config = dict(
    hidden_size=192,
    init_std_o=0.0484,
    doc_mask=True,
)
Each number is 128 + 24 x the weight over the matrix's rms, rounded and kept within 0 to 255. Layers, rows and columns count from 0. Numbers have three digits each.

# layer 4 MLP down (transposed), 512x192, rms 0.056, rows 279-350, columns 64-127
119177136148081154125149102084131103111124130090137136141154153147128151096136126140148163156122122159067074109131104076151081129183152102122128165153121089155120132114123128111149154102128112
116119135149142098124082153153123129132133111151110136112122143136116154089083142107132097144087162140089125145095114121131079110157121108144112147144129146155134144105125127158144107106115153
158065084126103114132090117138105166117100142135145183056089108073141100158120111112109097125112136155130116119115132141186115124121129092155102122134139117163102101121089147125094120154130177
093144073113093098095145182160121181124098140131183155131144120145159091141126181090154088130132087145131174173155141128092085150093098117132138130160102114148100159157082168133134173084141136
117148106147141104131152148116089148123121127132128103123135162162098101135160116120113140166146113135110136134147149117141115125118121153102124146132133099154109114098149152137128152102115132
176135100123131092155121142098119126118152149135126117110146124132129171139117160093143170135102143131100116156143089136169106144100160091100155114159103122099160099093139142149134135108167168
125098123157111107079131124150105142121096112136092116115134137090135119151078130139086140117116112144150136134139133112113138144144150148161099161152125107115155104134159136094133109099135110
157150090139119116135151133109093099125180156107079130091158168138094161148152163110149133145141149113121117100129156085134064134160127130121131120133117160113103109161152113116115119116134115
096144135121150108130142143165170104104103127093147106166090132162124150102170163174137105096131117160156103113150104177158134114121119127068173110088158148104096120092186117124114147117113127
100113118109137114126153081122163123160153091156115113153126146129145148096124154120115144143146129141122100118122113113127141165119151123142168128177159100070118117114174094092104105120121134
132136163146123151102150121127152149110111134131103135112130166110092113137150106146144130125112165111119134105124122099165130115118125140160139122143113131201118128129158128153156120110147140
147130102134129165189086124174122114145071125116129090147136120114098150139112130169124117165060128106138146129150129109130110100117173100139147139088141121129118125138135138175094129110105134
095129125149127143163160153165141115122120122134095128123166169115107109086137121138123145161127125115149130097110130155115131114090146167149123094115100102123102093103151153121120102138134090
099097126146134142117119136146127121143140107126155136128143150106131162149184117128133129134141125122131129146095112187126119143098121168108136115102124125149140134155093163149135147151141168
153126124137114133116136114097168086104154166164062147094137104129119119090119088062134165120126086128158124153130142129143138135147154072140110144118127120114100089165134076132145137079134116
163113127111098094143118129162104127114109114078168103124112135159081125122094112135156129151142104126105143114144117143108120102170133097130085127150150130131145081125118110135095143097086168
133114134172115073174117144084118132171073135081124131117128134135143172114088122078116138099115098096102156171129150122126136150116127140136093124170131083112130127144140111133121089191071089
144114119135129107145104135146160153173112156102103117097114134151123147171138181158094135100127159163159130165096135112065170110122152157111132111114118130101131139142143129117115092109153145
155171082138107095135141140132145079132097133154106076108059163128152163085073155115112123106122093083131138183153082116154110117142120143108129144115140136116160119175104149101126112115085148
076094149142113098186160132147171179161124165120115112102158148150148111139128098171133082114129126127153158122103103161161155128090146078121095139148099116134128089115127194137111136160150152
135110156153118145147125139135149085153145167118123140124153094153153110094111131105141131132116088121111105134144123100088102111188094112150123128085134134130154138128135148131159161094145124
101146146119130145119163133063117195156137148116071077113112148127178140129098177127146114114163139152128114179105127127121062141118103088159117111109105139094144118132153143098163175087113108
097148138110146120133135137138080146165079095154079129139125140164167134091133111130151147127110142118116097164071136122115128123133130112123144141114169151172108143184129162166110099144156154
127136140125109086153134122155126117125113102106143128173149127071120136151159122164095097121144120114148119114140114135133153103115186117141173105130075179117139149149152137176121145119120120
136131162128147109123188131141117108154147136101144139102125135080123156140101126115134145091076117121107143090158078176122139140124158088132117114122141120149150125157127146130094153077131164
144132105119119135129106112154174155107159144124105106119186132132170082161163171115137119178131127175148129144132172100128106134146097125138128104120181112123112139092109141100126097139121106
160165112133155105159062122148122120152133150067137146125163154170156102137127117092108120130129186111148186083127097117099147108151118145133101096075127124109095101134078112095121101106121110
087147146133170081162082161115135162138124133095098104114126138125103127132109144153127117186155106128109132131139126207140146096137105154101122129146101137092129144126128130114088166131138127
108139135143133135123138110156133162094150133185094068138139140131132146147174111185096057149127111130163143140138132143161068093157134113148117122172144134079125123108111143115109148128142112
124152112103119116160106141117157141141153080142141108138108135108115156155139136134086122157135114134125138135094130095147145113104124132122117108090123101128112125151137134120145138155133114
113127149148137121132141075114111105138143163141127084157107078071143093137120157171104096150137151136140110100114100118124111115154093124099147091133125147124089100107163106105136118130143103
147145115097120147134134143146146126122124122161167091109118150154116092120142144135117131109185125108082154099164121105081152147137129122084152129136153118114136144091131156125107142130163107
181119098144159061197152091092101083102100067164104119133168094102126130164154153136141082147138124162112114126164118109144096126124057137144109080120127124114117124121095128095144151140128141
118127115126111085184183082129111119092127122115103171094122133097127102141120151137116120080155159159103146143149128126112113137141149120158073116093143121116127137147116112085166131129128120
073102138151123100123160128137136124142125151086151153177134144112153115114130164091108092159130116128120102193168129138137154126138158064158129125088139145151139110155114095121101145115109091
134126118175125116109143138141158159153113151131108140086130102104181109152168162132144110114140169097122187114116105148125152098125137145143131099107095185105096086137093179134103088140126121
087134108124097106145141146107147125126119143123137141107105137110113102138132163146116145170111131129134120119157120098147170118166151113168151092155102133100127125135112102127172127103106107
152154169099126111127145132132073108168127120156109122148106114120143082170159150118146111109141137103130105133124107139160146134122125130122153101148100087116178122169113204100121106124138163
119096112139071132132131144128086125101125125122153145160156134105108154122160116118143182049114183126120142154134124159152121124139133116129068127091129136170081121089146138126084141114142102
210142113116126122128160144083125113093159154095161136169108109183146117107138081121109121129127129108144144146119117171122133099108136156135119120124170120122160060107109106108110105143166153
173100115090079084107117165169098153152152105108136119088157073092158122095125152121146135125151151140151136126120143144084165130127143130145113095140178103154174115088148137115088062107132123
097146159131108128092124137124142137107167144118087152100115178148121134100138126095155123167127142145141133105140131130114117145080136087130158139181185112154137087113154157146134118146118158
149141136107129121154137114137138136098105182190173119147143165154179100124148129131125102157127124067147128117143094105151107095167122129084155117135104083103153168108121112134137127140128126
126154153134119137112113120117185126103133105099091066135085127142090149156143118148161143141166126139124127097168120150117124163098102113124123117151088135108131147161124162145184146114079148
089121157126139149148135108100162118088120085112133160160108187142138147103141110140099125136143146129151119113119137140175127136122134134098117128123075118138145103079143143114144132149133108
131087131157093122132112136146150116127162103182149150149155097129196087096121113148116122152115095134110089101139138085139109101179147135159153140138080142155144129162147155162139164175087174
094143120104140135154104131094093122096148119151111132152173125150148154105133179142084089098143136133143138129100169163118140109139131156138123141159106067137141082106157082132147154173167133
148111151107141114162099133137119129114137139139131129186110156130106122149106143131146140179149092114163135102112136135143127123113122162139124136099110103123123180109141132122157103101103090
141130132136158107146145127106133162195177118109127127127146120134113163188161081144106165137129170115128195124133096132167132091110155150162141159164154108154135167144131127121110118107088110
186158126146083144134155118182087126102089169139122135146123168125081099111129146112125127137109134074134177136125125146175122132128061107148137133170076119172129130149172143147165127112172149
143141130122116084106125148132145176091090107118084120110129149106118117108108115110140125103096169130132157125112141119114127098139105098141113118125106119104119173118127074144118080157136124
116127140121142131129100169118081172117119155077128103127111145141140106131138117117115154119127122131119125139079131090130160169162135097141115132105127118175153056145144141108166105098136138
126099117089143110133125110139130127118123194139127103126116167101109153135094137141066091125121143104122096174113102148087174132104119084133090091149161116124108133089085106140088092115118121
152132150131128127128123160109115136140085127158165138129100148150081129168117130130135122111152135115129149118176118107158131157160110102115111125115139125098080156171120128128131152113118143
128127163122118144159113126157157094144157124118149126110153114090156145123150127117177148116155165127117101139116117131139130142117174100139131102130083116136133137075117152154087116111169098
114154133115135118134100125113111133117124121137146151143127130161144109135183096145108148130115135122157126113105139174091203160113143135104143098122103103101150108136133130137110109110133108
126139121145135109122117113127167121130176086121133146129112082135142147155101137146112145152167117113140129131139100096111143108137070102135137116158137134112108096173158102151134136120083155
127138168115137104142170106149116143132092097110153112149111096110128125174064113110062148104132120159160127161137124128148110123127165143108109180166145116162124118123166109108120117157116136
113143151115125156113087144158107123145153123177154144154144121110119116109131142123140136147153159141114164144095156154132082128136132117070139127141143142199129127146124135134139122097179154
092108149083146120154082136178111144148126136132161122121053157150102147134124131160104104138159138159124105165111141140130112138170161175123095125170077108139164130139094110136141120147101115
094115179151148081093113095133121102102173167137132123138143103151119095100119163129190122136095136161159156157134122099129106129147089118125126111141133136150101128196120084162119172121148137
162140119104117111071123165110133117124114130105152128121120121167143125177163094136125116128123110151189142084082113131148097171126089091153118140142130131131189108074077150145123129159110142
111091118150111158120158162161143097115142142068123129124117078166121137148156164167111124157157114133137148114158110162106088123112143125095137137113145134134131095113117106151164186117125080
199150147108154077100176146120123159134105111139123149124125114139094179137086132156103172127097129129101121176147149151169146118110117151107131100097106115091113105107130105136141168123132133
145089141142079101108154144148141149093161095105156076146139093112142147123116165141119110159168129141096111128108098127124090116139151116157165062159099149155137112121136134123137167133124093
132104114137155146121132136119136108156125137121121142121134097122092142119095152098124118136103108127146154131117156122185145112144121106113118117132095125112082120125092165110135147111122106
119098097117098136173086146133144180095116098144142128105150119131125139128127176095118120161167132166129093150157105159136127158139124158142099134127135126112146139139084140148117129163115145
122118154093140120198127101099080135093125141116127141144111133165122146154110140116104111166140137122165144134154048114158153097161135173098103120108135086096129158124118154117134094077128128
151129112092122094122161126109196113168096138117157104107126134120184097102152164144156118150097114163139179138115132089129103125098169143147119144109128144110102105101140122111117107085103141
114140113131141140111110095157116118116138100117128102104129167134142094127127134076072123166124142124160134099105136183111167142108160117126123141083165161178102167155124088157138160112119104
115044139112119135103154110113157115118143122076100186138142152136095180162133183151086071135165096127121122107120138136139146166156152129127130153180163120124154130092149125129126095131142119
058119151112126086124165136159107134157172092125083148116069126121111174157120157128136119136122119114152105173115132157133123118129093113118107136105089157190127115111119104157137136111092089
# layer 4 MLP gate, 512x192, rms 0.0572, rows 280-350, columns 64-127
134145112128112159099119130132143176143097154141163138102129140136132139089171142104110174096135138130095119105143109138127193114150134149075147158179145075130151154136134121106094115143130101
169171171119150150150114126108124123109138092118098129152116114118108159141116150170139123142180119101153100102113174119118103191116081122148142127094085158129146147099172125125153115066139131
114130193086150118136162101122085093132104140134173104107110127156169126122090090144138125142102114149150088060107140099128130128127137144124138135177168150106115117128071136127128140081120119
154174123110131141151116134143128109116121159151106141101155143120106171155140119134069141080146148103134130122153137163157132160114077103133100119098125103079119138102111109073109123092181115
111138118117124099125115167118107147113155105145141095138139109142165153162111122127157173135109102145120168160164121144144127128134132137121134124131095135166123081081106118117119149108091114
120121104138088110127094115115108083088123107135160110116135128099095192122145115140145113150149091164093112131120113159121120139147148128147137133129116132138139148143122092151136166171130113
123144184125107149141088138092145132116108130140137124151123085123138108128129117131129144121165088128125164102094107162119156121133129120145112143164092086128154125115157126133133130133120147
168159101127118137138103115073164107153132125129147103138113126147139118119106154123093155123141126126137119136165159140106140104183146129114091156095174110111129135115133158124173104137119084
111110144156107148131117108153152094142183153131127125142104176099154119156122113110147156145100165150116121144130118128142117138122131128164137128183135118173174141166090166151117061126120144
164105144140122113171131135129143127156124102137119104145133140103134129158120103170116097103111132119131109120160114126101156109124138097130143115138117104112101108113116150151127112138097098
123154133109137121104133080107139123108163148103150106091120147156153125104153093174096155113101176140124096104104127118120153155162129128145112151157155108140116100120116111117149149122172092
114118134172132165146105122165158136147158152119120096120117100133076156072135057119091148148145141130123149111142152111150129087125138149122165131143119106103118120128131132136132152179139148
147131104140114135097122112149104135140124124140128132156150120195102140142144166100160120153154150110112122115083136094124102139146156132111142093127135103122124162128153132109128137137104137
132162105113134088150095138093165154108107131080095099155124095129133117125144140114119136157139160164145142115120166115101127145113145130105110155139121126131129139139099106127152126139126086
124093079141145084174118113139085148175118098108132052150098093161137162150137130117155134142127154101154136149158121132072138085111161134124146149140160124101146110144076125116132104137125123
123108173164146123129093133126129141133123154102150148147110087148155161095110153081128084093108123111146109157199127142145082183118127097089140147132132114155164132125154163168139123136084144
137119127134165116125119126089115121154108139130124139050096097107121150116125132150154149093161126168145140164128147138133175105101134166145110114091119163117121158169099093118109134150168136
140150158100134099117147103122153122109134134131178135081130128127115171153103177142103098078140120156143132124137130118146115091141128152125128109118174160158127104116177154109097121114099171
113142094147122106144091104145157119135131130065132124156151161080098147094141115157076114102169095102103147122105133079099146138115125175098157096166117113198141110133146151133111132088134098
110114127127134121144079092127104141130103130138074115153112140107122123110114154173138114142154106129120105175161156147111124182142066120091116149126133111103113103140123118106128099146127130
127143140100134135174137144126165138130137105178101193135103109188150155152119082114144128141110130169122161087118128120139155142127116100115162106146075102169120140112154113104132106100113134
154125117157163098099139113157141119131162080132157141107158121136175120126155140122100100106107132100106168108122100150128128107072131158122121164174133101143112120107088087140133135123107156
112113149123147183109131144136086081128092135161147123137137131144121138118160140114194129127114125122084126129142136106151144103067137136162129109146158123114126151121158115063091111123112089
173115111126141100102123127128144101126124172114185117112123086150166145085100137140135147103110095135110114114086080080105125081138152112151098094160142149128105149111109107162132097101137117
109107078114128148139147150121145117144146151112079096160130089138162133115136165093131167154101100126093164124123147133140117140112154167155129122157117130154130140066152135149203075115126126
110137104152131107094115131114122126100127105158194089143174085124138210096110155117189135168116143160159098127160137101139105118140106151102137129145104120203129177147110121116102108060130117
108140103159127115076140148161117145114111114166133143150176149136113135134079173117142154103111144113130126123157128117126138128096132119143113151148105092172176118104107152138139113106102119
122132121105071129078108193150150141120160128140127109156143129127121162136143092145097126115118102184156078163159113139088164136110177139094141123099111104109128135145140111154148111103105110
104156122121128144151121159154115145105125121192093144130119119165125135148135138130183141148122092148106114098139130140163142138144141144119115118117131129106161097134187088123102143139091143
109159126092137163112099115126115151162129112164082086125113128161121142115143114082124106129073107125156135132123143106124105140110147093088191097124185132148150179088126104163130120135111106
131164087133145153109114093105138138144126105117120130103125082094131126103111123125132082088141124173115140096138141104173138153109134122107077089119112121126161094149151121138133144128138139
106141109178121142094152094116094130134115134147145139126177098160173134112171133119137100117093176143122154168147097132087096161127130128096117087123126089077107098100169133129124133137145131
130150164142138107114146156142146141144137131132136110138133119129138142114097129149148140106106109135117124134111104123127118113156088098133108174127101153144050120129172147102118139100116064
127116131123126096127131164127150160159131108138139122095158125148105141171134130138133111120146107112158091080077114132161139145114156124132126119111124141122136106102161135073107129134122147
138144124092109142123147150115130197119174083109125139135123098110129167143131105137118088129135131079145152129122145124134085125123132096149092166139114117129110168125098148104115098129122158
121141136109088141118121118127108078121136149168157116114169117091142105111115178094163104160105175093116167111104129107097129100102138115147137090134126134126120136121143151110089128131102134
124109100150142145134112134086153156161124137126157134087156132145128136115152102109132122108139110108102151116191134117112139112110123112112131143110174103134087086182127152127109172121097109
150182117110109144107155159096092093111109159118126153142099143088139154135146118107115136106155169108114087101116118109098133190153129146156095159088117154092127135184094129127145161124159132
098101154137115107122102101184138171128136131125140115137119159101129110167086094109147114103152127149118098121144161134121118132129161139161133141134142105109125159105158154160127128138161120
115117070026145095073154107189093112164173136092108127096148073116140114117120155110171142130141116194142089135068142129103159081121131108124134082193149138142168141081143155053150045152130121
111113162195139115126150135120139161127111167140149109115131142160143154102138083124150098144174168120135150110138098118080121144108119107120127186140152128100156145154126150105163134135136132
111125127116098103163095169134091122152146134144158115121156080121106113138151089145190150097085147124180143155120116124180162160093149122145156166096130104085122099139112147111071128153133094
161126149129153125099117135165115123168126124130096139134131153133141149125127123128118123112183146173127114153128112097136129120137155115131174139145167152095110124144139147147153114145136094
112104139140149161119130086117136107143138104134118146127121170139096115157148126115121084137131107165115116104117155132173135134162167129099113159146139144163157125084133112151098121156125117
136096088115108096092150146121113103129121133169142154078126109135064156119116129107132138096140107134092119053146121081149146118093129147145159124091095142135115130132152135119198101101076136
121139103116146091168114108125120144070136125089160135145124124163112169143088115123126104089172134159115132133139119076130101153147139136121168078105092131123132125137124121149131128091123111
130174164138081100151125132120140136133140118128143084138138127099126123152147139103174157136120164126141104096136188101134156124136145124128140099136166146149184130092106103158110121142143165
105094156120123111082162196128091165140129159151142072128121093129199101114145137135146132156120139119105162100119088122101117175136108100130112115148095169116153101145137111116094121092143142
134114143120127148132094079116132115145160102111149116110128127116134100150085107143123141145141110146096095074133114115124153224158124142087138123141133144091139133111120065130117119100130140
129158103130143144107127103128139128159156102146147148147153091116144106148161173123174150130195099123113154098149130132152154150118136161134141117123115102108103094146154154115127133124104156
090115109117140140102077137131102175121147179094106075131131106143160043116161153152095128104140074111118141162126133121152167157112124144166131123095127145177150108126141125096185117116152162
150190134150127122137137097112124126153155074127125081120141141109148133138111135124139165154126100125141117115141128080132137122151121146123138116120122098144119132161153093141155140138156155
149128104125121141134136137080107185142148122115133075056125098145102154154078120138146151152110141172109151135131098102154153120114182161100119116139175088189104110109135115147129098081166139
115130157113144155121107155135106077157155109090114167116125095151112145099143133142091187145150110137140137117131129149143128130126169126142157163102149151120113097144141134158156093066101167
125179149146149140128088127082118161144103139136136150086152109104143135119139104140112104112118104130129126080110125129129126147096167126114148090128130147125139135092107119111158140159135168
126122099145116119130109072126139147103121100140166148173116106106135132088080139188135126119123097135121126132173150133148142112120130089109141129141157157121117080156168164124168061131155118
113133116141138144118103103138159116174124149105120148111119141110121089104137099119160118106149122097101124164098098125132122141175150120125142153143142153087141143136145123113159130106125120
099151187161132123132144086128110153140147124144132117126072133072115130172112134162086159103155114102117122157140106147097147153157148112133114145108171141101132147150151096084122147130123134
111142131149041150141176132084096136172161110115130140164118109102100152139111130128130132133110137118162157172067100159188190194109157158157153095120160115089161131146161149134085119145147135
125142089141131077126086154121142156116088141111116150088119092130149105107144145130148111104070129149165109118114118137139155113136120097126135150128143136125149083127156122138077129128113103
093126141146112140126147137079169116099150118091113161143118090137112192153102100131115140115146139104157131130149120121109145169141095139137096117125121125104125159157147071112104107176103170
152145150089119151137074159064160135072135094119142075153146170100101151092113086147130094093125147127144139130142136122137141144143121137127115120147148137142162147137142147125123144116115150
163139163103145112114141146149122076100102153148146155117081139166104155109110128169088138110124104123164138100129094153089154108113160156169183124091098123117112144116117151072123162123172148
128165134140106152140171151138150130131120089133111122143135180143130119146119101104176162144119120136160106152137143116080126159081154126189075139150109110090087154119140115124115168127149143
151101137111125182138106148112168149119138117163164089132131099162152151155139155120133155129115118115111136075174136113082105143142107145145118134152117155128164102129152126127120124135173148
200105134101101129152135148116090154133123117136094145137151140134144164143149100172152109089112136116143117097105105098140161153125116153108134148131116156127148098180132124137089064119151083
096144116136135113092160134114153145107145125110146135115163099114157174095131196150102183165145139136145130121059095130114109157106103151161147120159118170134169100138115097165111148136138122
150150146106160103118136122086164179151150093111128188110125118126152128104122158133136154107122123127143126117104113149126115111130120151191120149127136130107133120107175123146091086061095124
129140167159091118118139148151113124114152110111088134120139140126125146139151139174132148108147111124162097148116112100130154124133143089133154201172124098105120108114112175106126149146112119
139143174138116139108071122120124102063150140132113099124104136115130126110151138131117119117101125094118153142120166144124132129154144122097140131155160094097112130101172201150103129149147124
174094121143131178134124130116129122127080151141103102150166087168114137114132107126131100107159142114124124138161169129099145117104144104147148133128161092070126151102129110132103108094161143
# layer 4 MLP up, 512x192, rms 0.0544, rows 280-350, columns 64-127
129105104097111161116133136161128114175116144171169174146085106143113116142144150138093124092113128156093114113121163145101112100132117138131112142126186137133144109151128115148147087133117171
123141112133090123121125155146159111125142144081093157149083175118125116175153105097117116149133128127189114092123111116161115104119104110119154089131117142146125100139150085135134116124137156
110084153106144157136133128130134136134157105166133130103102148102116121105160125159151123131126103117140084109127144160126147119086154140124116081128130057118137109089092120167158139108074098
117157135118110118169127161121119135117125162127125134142138108109161107169150135143135091143143154094121105101095113138126097101146131125166184101098138172093080165099159076137116172113121172
149128136112139122099140156090098147116135127139131160154167111163123167115123146160131124099104120146115071138137141126122126162153128091088092129139107152101142153171098147172175133147131114
118087124072150124130118121149162108100086112132127131179153143170153134112118159115124114145131117124121140094143099159127107118150101120122140076153123176127134117106173143166123135171127158
076123122106084146122124134119137111064128173137175101118159141112141140136168167142153102115110091146111146101088122130128121123133122139150117118122120122129134125127090178156114118137131149
139121076161188125133108099145146128102192112136139107163150171136109166143140166154143147078124137144167163136154159111116151152128051141132076141119094149139165148115121099111098159111051106
118137142103078091158126098117099070141150145137131140150094095102125120133153129142154127146077140140156121135137094148157113125138108106144175172114122117116147100133110117145107110107123139
111149100125130117108129128150068088140155148129131098127162118120164131124188144139085142146139112154125098119157141167105166167207160123142116129147176140085115128128181123114125136110105138
148169135192117083116176153084097112110158140142114106125163157146178121133134135128123127131125100169122151086120102138123094103100132078136097096176108171178128153182124144110134116117148116
146089096130128116080098099123088135136126089138111124100101097144101125131087137136182161100119103140086135161128129109106142111140076115095117192133169121154121132152104151151133169100182143
133126118133136094097092123162148101149078115093137124084136135083143103101088114127122104105116157130150134153096106137148132086101110132103098145136108125129087117125175063129134141156176108
143137135146157070080136160120125112103138119126133156094155114166128133107096109164138140100153105097109107093104128131129112122126115108122103157092125114100144134101147141114103146127115124
155146135120162152130144127127115135144074116163117116141105119162125159088138137112108141092151153137168147143158123155120180122136144166144118142124160124145122146111091076124125149138093142
118128095144126138078160169123135106168119101172162094147098133142141157117124103129135159146119120132099127123091122121101142097102097121109158154103115094170145101148093133145134090133131120
114170144131125143122123153134081152136135160172133137125146060126107074121144109149088145129152111145126066122132120145127166123130072136144127155070158091140120151144144127151110158124162134
142092104104133150139143165113157168160148098099144111151123148115101132109155108100167137157151124106145099095161116168147126127118115132161144118155097109163085102171140130145119123111185085
146119095135159121150087153167136114146155129148139129135150099106114184129097092158109100111105131138109144144121156116129157128100137144137134148153147141128157148100087141117129118158109128
148129147136126121087132121149125123107138112183082147128117114126124117144121127131139095120117173131160110145120146147128163128045139154156102144134109162098111145153145117071068091130129111
121105158147135187107156151100144137129161135111092109104138133176115166108156121069165149107107159138106150134107101112101116149123145137179134146141089156147122116151091151142108168102185110
097158112093109069195107102116142120106144142137156150152113185134100134174122123170124127125167115139114082130108130145113132094171179122115106137135126127124152147129153102122116152108192104
086136130124124129082103149146171081104127129128119127130121139169116113131152112134120123113089173083129162123154111121130098135122117121137105131148139110125148166055089133154150142170124137
149109100203148105179082095139124179131122149158114146130108158165089165119121107143101107126131107075114134122107117147154060132124141120151137145129140136136085134116137108142165117136131114
159144097124150147135090074103138156156128101168106100128153155120166133121125105128125145140161168149127138104094108123111099087140104092180100159142169143119117114112126108148123090145104102
157138123078116131120124182149106127126096187154128115102125137106112146112125135132105113159105123140137087131136129098131139146122126142074114110106100172101133152116142084097149163128111113
170111078103123093156152140133141146146108145118089147116152108102134130071137067161135152102092154113146129175144137102141115133123151117170156091148132105137099145097086120130134131091136154
128066079106144093113127110170141116133152079158122080091119123125138100155137114186117123189133059180107157193128106117115130135129148108110176134127131081108136105128142089137124145133109145
101167102122143141121124135105112118128142088106134114149124144075105109122110169120083111116107101119114135161133155152153116148120126115136140105116139171147131105108143145082110117098158095
127136156148126151080124126081081138136120089105144138145128118116187159141160127121116114175144136129114104114152109098137138135128094130077159130116143142129104162110128098119072128167144139
141125121123107136121103108124163136108109171149170108125127098114154069138131118132121153119139154150109116115143102098144108172106168139130134110180141069149108139092089125141065116105148091
147101108131105126132139127127119136126156107156074132147109136110107122179193124128132112129109132161104140121136167110160130114147139129095101145137098089117153101132132150098156116131165098
148171129129110131135091127151166158110112113120103119121148110115117093133128169122139156110131113129112156158118163115142124106097116130123104114114143108167102114139103143110143156128132067
096104123165127177132184126138105104146148091105116136136140135165151127120212158101119125147128126160094138130108118106152128106143169107147142102091170100125123119171128173141077156102174167
105109124124115102160096127148132170153149140107101161059031120128116106167149097133115133133084133120132107162125087136119140048117146110103073160113135082131103096154140112149123155094090118
093098141108076129132130131114150107120161122146110148094157119099163124100134142156121115072130135119143080180134117129141155128134087128120131145121162146121129133124107128151149130107133134
112139150164122153128145126179153139120099102126098135144131144113155128135129140103145127163137094126143129103130145103117162151151091122170097131102189130132128136104083078140123142117113123
155134143094112131161152099107128128163148154123087140129128169119133117130097139151147130133186132138129079141141129147110159135137169112145120142138171086129122146142144125154114116159113152
135114123087144166141074144102140131169152152177134127145117129123122132131121104117161095143088122151163090142083122108136134156128134125109086132140099073117115126171126105132099160167126103
123096089098066038096163171195103125159162145083105168058135058095144086144137175081177102122128126158158086157065123157045209103088176082115071098175184105137194164071107168094092005154119103
124066099100167124108148154122157107147162125109107120077131109152089131109139126145145138138114107146099154123103111101161104128107112099122125121153136100146121138142140142112128103144155138
094159135152048141122134176134110159100138118123168111120155102092201150143119138138125165081092150125105148118141097142099134125117082138117120192127134138149139142140147164118108120193085150
093157109135147092141147164145121120121129117128156206154131125187156141131163157106115067088162134137123104140128091115139129090149151154146147157129182139163161148107133128116090100139139142
118134137146126125120130142099162132111148118120100153138118129134092097113110110144166149147163129130154070110122148152116143128113133086123144139108138097132126148130149156141129110130125083
127150172139127135143155142154150094115110109124096127177147100135119100105095127113103130131096139103094128146122139099124172170131176111129106132155134091113103121136137112120122113140119089
145145157128131110099074138115071113070150093109109145149170126163128109132115152165119103158168150152103125131104096169120091134091068130123104080125127135117093105126159124118124111137102138
155147127105105112150133142118103118129066164110146127140113076109126128140143128154145163141138152120152140120120142108153098145144129149130155128120122096110145164153141120089144135175091133
146174123154133125145155084096079136125118117059123145118186103164140123125190118172143202108104180128102149099142143123157146123120131157148128147160156143114080114112129161096153187081123087
090123103123135138156142129142097128136145147101064122170130121136100179132106144151162150165129119160117109139131134166107121068162120132152119124125148080130157147150145106117131143151177126
174149107127091166158087134116171135088121122124161093149165139099102136120147133137132116154123168118130146149133102128150160080122126152108141128136165137152161124131103119129107138163112102
098103144127161109141108118161139107153137104162126124117146128116133132121121148138137151100131124133084127136140127150142086094084139148119075183155115118091105164104103136143083132097100106
124113137105081128117109124131132124104123164108176115119151165114130092165120144123150122123126144138110135140139099121131101116111132148114126097145133149134126162131160169158115095135150159
121118088122093144115117148124115112132133124133124160106111150145110101117117121129067104148107123185140127151120135143100169122134135145152104136141198151097147123111127090072159133160154101
155123128151080117126138125118127126116106136153109157132161107111159108132150115111133161100124078082125128143112146101120106163150138081137142132126133143149131125151115093106148193184080160
159114081126118168122107133101125168127116143196122155117135101110145106085083112100130150142112114142120120170179132119131157093116129134105115136115160120120136103140173128135078098096108166
144117167102130128129155103161148117139123108104200108112084171118164141156103100119124159139127131148150154179145144109134146160088123110132136154114131138093164136138170125172113121095127164
165103143110094116106132125142131149164176155147123136146114139128096083110131133133140120152146157111138127163090130143153101161145130098143130122133162135141124132153067140166133171140154143
127095087112096109133127159159133146130118104114131136113143122145157162102125152059128159136111088130162133088141111116111103148170089147096106145108094131124110145136132185103106137103116129
136096108076136110139161133126141144134132126058116111117119144062121129093139121141104167120160149142087164117185061133200117146117136127136114107145102109131137139168167132082150138115103128
107101130103111094126132119118173094141138149116115099110158127120136133146125134191132127172181122158140160105138135112116109112192127134102104126119113088109106120123104146165141125127145139
174128125123125173138112126127089146105121131142099115144166110123133122121152138122120150105136139093120096105100139161129085115154185141128175142129116148158166124141174139098134170096126126
106148124140116151136074128066119095121122143139166149060114117115088127106125140183118155170109134066178090097120131112088119105129166134146145123106154148092183166138119135073150166125114109
098142125129145098145130128137132128135178159124180094139132116122116126141126087111152137088135116124130089111163092136139077148115121115104145127120093129089136149134110101112177130133162078
061081111164147122104170105131096098128115159153112125130098140103143143119105149158127141120127164127133152148110167088104093148108171081142085046133121149133135072089126107113114158123123073
132120125082157132093143140070141114169130115082123097151118117161118098123135174095127094125113123100160121151105151137152118117147138116103093113147113137133152132119119172090107132125137100
136144102123168142109113153148137128100111132092175157103097072085078094171157086155146150141101110120105159165125131138165109100136159129086101143123157095117178081134110107117124152145121137
134123114126126097101149164137094168087121109107128110096139142130109152105096106119120111132108131102132117116148170124157072074123182152116125138129094131099155120136131188123145150122142132
102153089128080111176108153126159132093120142093088156146100099074115125103147116143114121134184131095156125119105107094133123144180166145133165147162114094175109128128109074137143089160139085
127123129123130147162160133128129115115133150153164188142133104126152130135170151079123104122135145158137176125114138128120131056132107128129127096124152131154134096123118086143103177114109135
111129161124117126123100135193094107104138181133152106079147164154128131087093132126201132145094125144054075118128099101144105111148097139067133131117110108120110135112131148127113120126129131
099145142144156145095113079111145093147152100144132140139127116150133078105123129173098083127164121127144122128131157161059158148147161110119130105103125093112150175082141176150112120108097102